Weights of a small GPT-style language model, trained from scratch on English Wikipedia.
Size: 15 layers, width 64, 2 heads of 32 (1 for keys and values), MLP 192 SwiGLU, vocabulary 2048.
Architecture: RMSNorm before each block, rotary positions, tied embeddings.
Training: 148M tokens, 9028 steps.
Each number is 500 + 50 x the weight over its row's rms, rounded and kept within 0 to 999. Layers, rows and columns count from 0. Numbers have three digits each. The size before them is the row's rms in percent of the matrix's.

# q: layer 12 attention query, 64x64, rms 0.0591, rows 14-31,45-63, columns 0-63
# k: layer 12 attention key, 32x64, rms 0.0636, rows 13-31, columns 0-63
# v: layer 12 attention value, 32x64, rms 0.0626, rows 0-12, columns 0-63
# o: layer 12 attention output (transposed), 64x64, rms 0.0987, rows 0-11,32-43, columns 0-63
q45 077:457566433479557473510387480464457467422479499527502378441459495528519537514483538567448528504410480421472529520505554550514491466538498587391502462571533530433470524471520454471566509515515639
k13 091:454483453482485428572435505544554454604471572399479444480498472471525543529449409492539569455400589538400540500502514510488567501476440518464531542550536588510410473554441495522567526501522523
q14 092:492406512436554528534461603593545474491468548546492496488461526515404508451645424575487501444426502518556479487560463363514573530487468481483550521548442554525483505480514437504458539500484461
q46 091:476538576589502490378412518449403460497537523548544479513461484522500517493472598508528516464434471534541455482448493460612525613520545518523501593505453459562510531487449482485601506444579531
k14 080:488554510525410448423444493531609514458511576506541403511467527452488502582520468457522505553503444542450517564510459537479525565493472526493588547557535514604415501463524581519609584458547475
q15 093:477499481438481405495479401527624519552530522468435428365502499523464493479496536449508361436468557525423500489449521520494550466521480470479559470526545573462525429576465519533510443557465529
q47 100:520484399483431519517447521482547566599485560487480501494470523535564529537493467460613550408502498588445567504424487542409456450585448533566527495415564550478487467527471540508595474555518487
k15 101:427389505452569466469457473478457444471484469514490462485421459417462547451485541523487512407454499528404462607433500521520580507454510477577549422517575601564426456465525468457524523502507466
q16 109:546428543439481478564572568487508472528424579486476600595516580484505496418528494424436581461585558506566539489557532436552547478479580491500491560452447486520440465453443485489453535488444448
q48 096:495445513419526464546524521472420533422495479516475569552547509516566494446487549449427597473620520503583482455516596445571584476517576528441484583389431494480514526465439481515510498497475490
k16 122:458563499553461529476531502488512449408548531512480587495567473410525566462543576510538593534585413551613511405454528443504461473480584493521468479423460448491559483456437514517493516480426547
q17 121:576392489469522454470539562469538554563535455455484423490468499463501526500600460612534384396424522479512527593508508548530500504489480461546532477467531470471517515512572463446471462604579480
q49 091:499423496397501478501523408507565508579420426458500445398516535561516451521517440571557481444451569474547536506575508536424493505513427535569488470448471474450484449496558396490534514559576471
k17 096:495491493479492402510449561474588478562366544534497480454492499533562479465418465418567543504402553534510532503598536440477511526483408491510510601524496533462439479541403538523578512554495508
q18 115:562401490465466441452551491443517469597483576422519504496421479399511462454522469552484439381510515519485489561560552551569556539471528453565489553433513477488499450531558451525495450575589473
q50 091:455441516485460478465517456508392510548551511448501613483443497431444475484549441493487551469542561530497423473526479436500582513484490522510513585424425598463649498544495549564458452444478498
k18 120:554526494529558532637505502461492510556416464521502494510524466427563458547554488450513448440444581417489457503531471489484447487588458499436423538480414457453520528572545577515383519576509474
q19 116:512455544421561513470540590597495509445407520560525474479433457565493468454600486543465509478481436514506458560538441426498574589412464553593467443503461503491506463521526467435446568489565477
q51 122:473476578440520505524479544554505431451422515574523414501449514575490465440523529570408565476474448590558533490515458469429532576482581629507458546485436491518469449460411499495436550519482498
k19 107:489439506413477535425499453535515468501516418629528476526411539558482413473472443527433505438475550457521477522552492537503502560567466464469456451440519438433524395475461435545413430572486515
q20 144:466482536417470476471492559489545445571481508642538563499449510522475476447498480409476573396484519527462425543504412477578627429436549510546517507499536514515543481454505519430533474427465532
q52 086:582506444446520435541527544420530432522440480588481533551479451483456495462531481404551525460497497525432446522461467441550611338482535495550515573499488493564535520454532548450558473446459480
k20 114:518533611454410529518521616446484473532449491592557519541398528496557504455533445478513492425525440575532494592550524457515597506530471444580525500479466408512544519438517513475588478480511476
q21 132:532549351503502470558497423526480505507464529497577539387500419505514468552395529517533560525494518582544468517402492549420482496505563596498483582427486535476559531515474518558538541460505548
q53 081:519527383520542431530536458512456457457504539551537515385469399509510510578442522571524462537459482541560430456435458442424493495506523531482539591506487509534587462574546508435546560528600500
k21 124:434589528442488474484462471515558618475522453544450477446523499515483542536413449462472564540524569600496439520445437488436500453539445582409490613451476461461538440503496495506559524469421461
q22 151:505463539520368524502579606521487436491546585556492501520499546484578432415476479463467540479536508422539521492566655435487537473459503448464520454434561476440513555535497527431517467465500524
q54 089:472480581485375534535589550526490503438528575599443557511470561519556483478426478402459484540498547445583473534545608467517523484493541508548508454464554447478495592457521546496521464464410524
k22 118:508485564554460494493471581519459468459462528622476464552551510558530442472393457486418475510546448523552464486586552502507523500473484510427529564465538533481513615577515502412500400504396457
q23 124:466443540446504448539479520467559480434452519497511519410475582564494546388541566501452458474490562470500480419555538402488490507467492461412414532563461572477589467537434594575487529487538513
q55 081:518451447508484386421435487401525507521471495482534560465415510485504528429539525596578484479498478463496519408525562496507451521517462407468423509534503485449543404582583539524540562490587539
k23 128:552514514462457492564542505505553488501560477573596560522499505416483549455541448455568489451596525449516481531652582460582477537512505561428462481465518473433525480584451585505511478454536552
q24 128:393462616465506510514461533576444558567436475445446477495408498422553514445538508492429502463539526581588534501497552503477523615510445549547512511495449422471533539479435485451412469501536538
q56 098:500478513464600543393519508482467539487529492530487418415519514498459515440569519493469520495477458462477490513489638511484455607495453487511391425493466378489501505504433427430526561415546515
k24 110:539424572483589489463515488519492560427502438491512480474536532482447618598557596573508372447507533501568507474504504484531481472492503457429511499571454452559526537455422440465434423510446508
q25 120:461451487437507497543436487372516521517436498543554477562465475477558437489464481527504533447437545496494504517537532510569517586508512459543503513402575400492394416500527454614427542480445438
q57 090:455506472521543444524362504425567483486477490523513531580531495464567465435425521548498505511469540444466500498596571447614520590487488379442526494466497453492484510578445503562438562466465478
k25 114:431527470443508495442467498450492511552518419499488486371443536465553508477559500517524415463571554491469511519581547550549585493515472415457568466429545400489490542540486461474402549429432440
q26 141:534576433600522503454426560481483477435495511549523530535543487528470448478553421551478522426540386466508394457485577524513458615466411455507462420513556456545552552498472494486568525451508507
q58 090:492584421560539566475426600492423456565497492527508433561519518470493471489567437505469517490518387457558436483513612500505436585491479444531499466603516493538494538555575535479569486463565512
k26 123:469438463565607561483422505509436594523556509545452524505512470445487549466501491481542574503531481518399435498491467386500502535433418407492524414536554425481576516585480545457535505474522536
q27 148:501502472610555450528445504531510598543569519547547476522411470467534561532474529423515476533485517452519501459495611526551452452463549322483499522551454459502561515520571546524465519540552561
q59 086:420504482496606466504421514530444572436468464498535467501535528510480495563405503512490614486586481564569560491445490553482503417519502447457551501553383425478588454473437435489492546530514545
k27 128:486495508516494554528502578508459533535619516499563509581530480508541432592484493573455470517573409462542554464521485527485473432499525427413424441473382438459569532538493458443544488507592538
q28 129:437458410498510552438454468494529464510528507435459518392507479471420482526491486495571478528499462439593479486594443478562549445388524442434591503479484584499482432503507449498394559452541506
q60 096:462587420608555538422423468481465502522535504441507482412502552510387478495522500491506522548566484415515460481576497481537498419448578438420508521549534559525509489530470447490485585495607544
k28 123:456543462455373489475475448533484582478495515430476462541554454516409500493460414443499535550510477557443515605575578583534473505469583397483484477446494514468475432455532502534541494484605527
q29 133:480465534495386486521552453435467553502419448517517528448480487533472488470477419376548463493549564488508464476528592433509520526565401449578550517558592497536465455446492511503568475394479455
q61 091:536455464544430547510555481355533462532489471469601524418547488455486520489424459476496519474536538473452566528559507533457448499548438464550583540522614584556464462438471524535557457412512485
k29 125:496568497538417520495495527433589507494483487504602500512527578573537552449567464438532560542531517421487540436562457436465546395450398422517523576456467563502520448514512603520514527465472485
q30 151:546449508476517453521528568504546513524455437459548448446475471536538614483551492522411556445489543495518493551571639529498506477486483532501567517422423512433425523417578367520528500528486471
q62 094:498451500496447457533486602510538509497447462514520401499502497564546547517547485492420487444551529535485557564551664566556565422523482458506548503418507492475403515451577414521451500549522463
k30 138:522419583445548440483527563478541478504527491514557414514465524567542560442526522574398519457473587463508573505513602439482537455516464485477528518423458442403477489495595472535494519561592450
q31 149:472482451510554451486480365552475506440507469529471443507533534592443436528413527516473579556592461534473528476545555532573531450517522486475500411564520445524440422465403449465490481541515599
q63 080:478419446538534503520564397565496552436519476466479496484543463537531503543388483494470431524492469500493568457577566501533501517496495501549592423491487419490504407436455404473479417508497631
k31 128:450570505568483463567510460463418483491525520537505427469552571496545445449442599382515502533437494545501543488542553438491491562507568380475474522560375451531487489450443446495552521528468537
v0 094:492445511536563447571342426521550421431491487515515498499461577511435534531543446474535461507561468478560538477432497574513538515535520484559549564552541496536567503443484558485549565622497445
o0 102:562452480447451487450451441507508439508481523511509468438439537497465480468456562463520597433559545517432537536545603520601565573526570483519420472431531503454504395514586468506555571529560538
o32 093:405544470484493519523537532467470500517478495468519555547515524513503518460486469487500437601478468468580446440600445452394457466412468505374508571456425559547517544533389558530496547439494449
v1 097:513461461482535480518482445443514495467588585507548567493514480522512496439444356555515468460432490542568460487478478436438492545525508483459602441522498552504469440449470589503411605400506538
o1 107:527487539513492549575463538477522569522569481477611539541513441554489543481572520556468440565481541463541471560441505506395552645479504494508464484454526439395464507542564550500493519471592423
o33 088:429532510490407565363508480491466455417456524524462511510517566417503509458441426440507518455572475530494504480571447487618461408449480451496512478491410570556581482488474483450506495544479563
v2 099:454496471406531518460489420444522563517501484479457532552502472426468483435564430562482477448546442531557487575562475547444473354443505460454479516445538455546513548554466566584578446573521491
o2 099:535603491396545485554428420468593528536478443449505472472419474486431561512532379485462431509445550506501491508588452538533517512465582479522467510475579491603505479534493448462581441490519522
o34 092:479436543595488499469470563486471509469490492508438447540521516505564451549517559551588531477558399482510621525414562500447467520542512541515551475482454502422449534458469516495376542492487364
v3 108:535534458445496462407421592494571517561515473401487562503496587473432416516460478463454504508515535508444494490532519555598525473522437449501447545459456552464570572558409466450581462465467553
o3 112:483434528524545541502453517430487490517447467474500486460454481455492473453473556503461442535471486498498465535462395558618448415558457360487578505588420494531539460537425528500468472624475523
o35 099:486561507505480489483480520510459504447511530497483498626501477478465460484503428471505563474561514484497567483564612434512598622471475533474521465444588516506398539517488437570483546363565476
v4 114:524490478498471543481555465514477493489532435508553495563495454459514544464447415503479421473570479565525490369493512515481527572459493486619603590481416472564557462564578444588489457515529563
o4 119:535523454474413583429541528495477462471517457421570477476547497560467539469432544532488434502382491550416544539512427412485457510389519481542539502393452509478530506459510403532522551471569507
o36 102:406497493519521420540521468547510527500485518607446500486491476464489428568561475418522621508602480510550423470498502601458492501612459581489469486546478497581508500592494560480556487566474507
v5 103:447509523508573537562435505534553560480442413558543462520499527539573539480530531525584508497459444578469450524577425439523512545457499403596415473530414580443435496535547505521478436449467528
o5 106:548467446498531529459469463460544501507469470351532599511446485422582486495589521566523466461538491436496563465418509498519480497446520559562481460470463640520515512482464560601527483563513448
o37 088:544522468502392512527545495532497505496505501632520402463570496451484554554489439474497518467448499576471510598495450522453517537571550435431499538505569357482453409496566519426488458474505508
v6 095:506395501554525529469501464464488541489447509495662570449475435586431494472460607557493463458490600495516535399485492516543526510466459509581522489408578485461520526448548472563455491485479506
o6 103:508513553544540560567429581477461491579487570509475531434596470482456531529407559481532496523500519558583476496409386478474430560476540546522549545456542467471479563473585511514538614524524471
o38 079:469442412512542456545527428551520451472541421426493543572517471470490430534543521472386567524462395428432505522428469472499584469446504473503483530522431549526499380583435520509495474461517523
v7 098:549392382562586582470494513583517536505449459518511495494551574532565519508522436513599548502550467493474465468569500519538485474510486523446612456506576521524537448566472500465446444561402508
o7 117:609509498528567593469478502580492535493513501445476475539542548464460583518470498521498476499485432427452501463404623409586465533448506444416447428549593534457502451516523503490429502544529523
o39 083:423556516486441426458494547432548460543505468599485555485378507490544517495489476542495460496528513483541474551581341569467522463541416507523515583470441462492491586439498463449498490479418527
v8 111:559471497528509543627544426544548513533477527509525586487459531518535461543513525481499498599473571542520496501488618499500413471382510519487507459501496452563532506491434465504629449415440424
o8 118:444524518506596549467539476497541425559424540511505463488500569519459492466563469443521540582541439494576583483573507502512426493409546476439519420527453499467404447382568467451502527575476474
o40 088:521510429574439494520518632494464449424525495543539564537532477479617568550434459481494490426544502468417478444532556511495579491541432413476435542528482533488571574522487544540439484421470488
v9 103:562542455514604574567525510474501488589539503575557541508405436532483399549447453454492543520569475543471571452543527535488476454451503504513461566465504537515572504438508595473423583555542441
o9 113:516514497402511527548529521596543528531510499557457471513496506598530444483461527360494510501523488548533428554431468526426464504428564449581459441436511481490531434581520565423529455572562449
o41 092:574460493506499424513525438483445452499514522408541511563530510458509560539548407561565481514462479439565502420624540496507504555517449578432484540497481493505494510393572407470535514405444545
v10 105:424593447484487450581574488476521527550424471490580546455540426522402446573538520418483475560500421495496479575532473492478579575480486492521516452426518477438561495534542432453560516580551467
o10 107:514461460515573424472472429463602553504489529540438470441437573529538434483592496594501523489441536485520522480452432476423409495544502490445517556389514424553502498450596525527527472558473447
o42 088:485582549428436475571476534530440595596503535459517499549453461491447582528469495474533509495538501500498463486565451495503550631542562481548435472611455526486503466541497561486484548365450525
v11 093:458377545507455501531405440501439582538518537495511538411406484380494468533487414421512501534491438516495554510573510508513550498476449551539444537479517441500508543554526440532551460564464605
o11 101:495557563470442409528411453494444530509502532432430584454439504498477473527398559478533427511488467529445520480430462506446473418452604566500523516463509451494534519492573402562467559584462524
o43 100:491495472527549526422506528501459536461527475567546448563530513502522482422570479563517489473468470550503470538555533593504543530547456568587444460477534520465460515540335581427523418410546435
v12 097:517496453590466466516434464458492511433517491458450525557558497510491397454555504503408412527500560565455375476468527549515579477542390515558507511522438503461530589512591520588503500521465452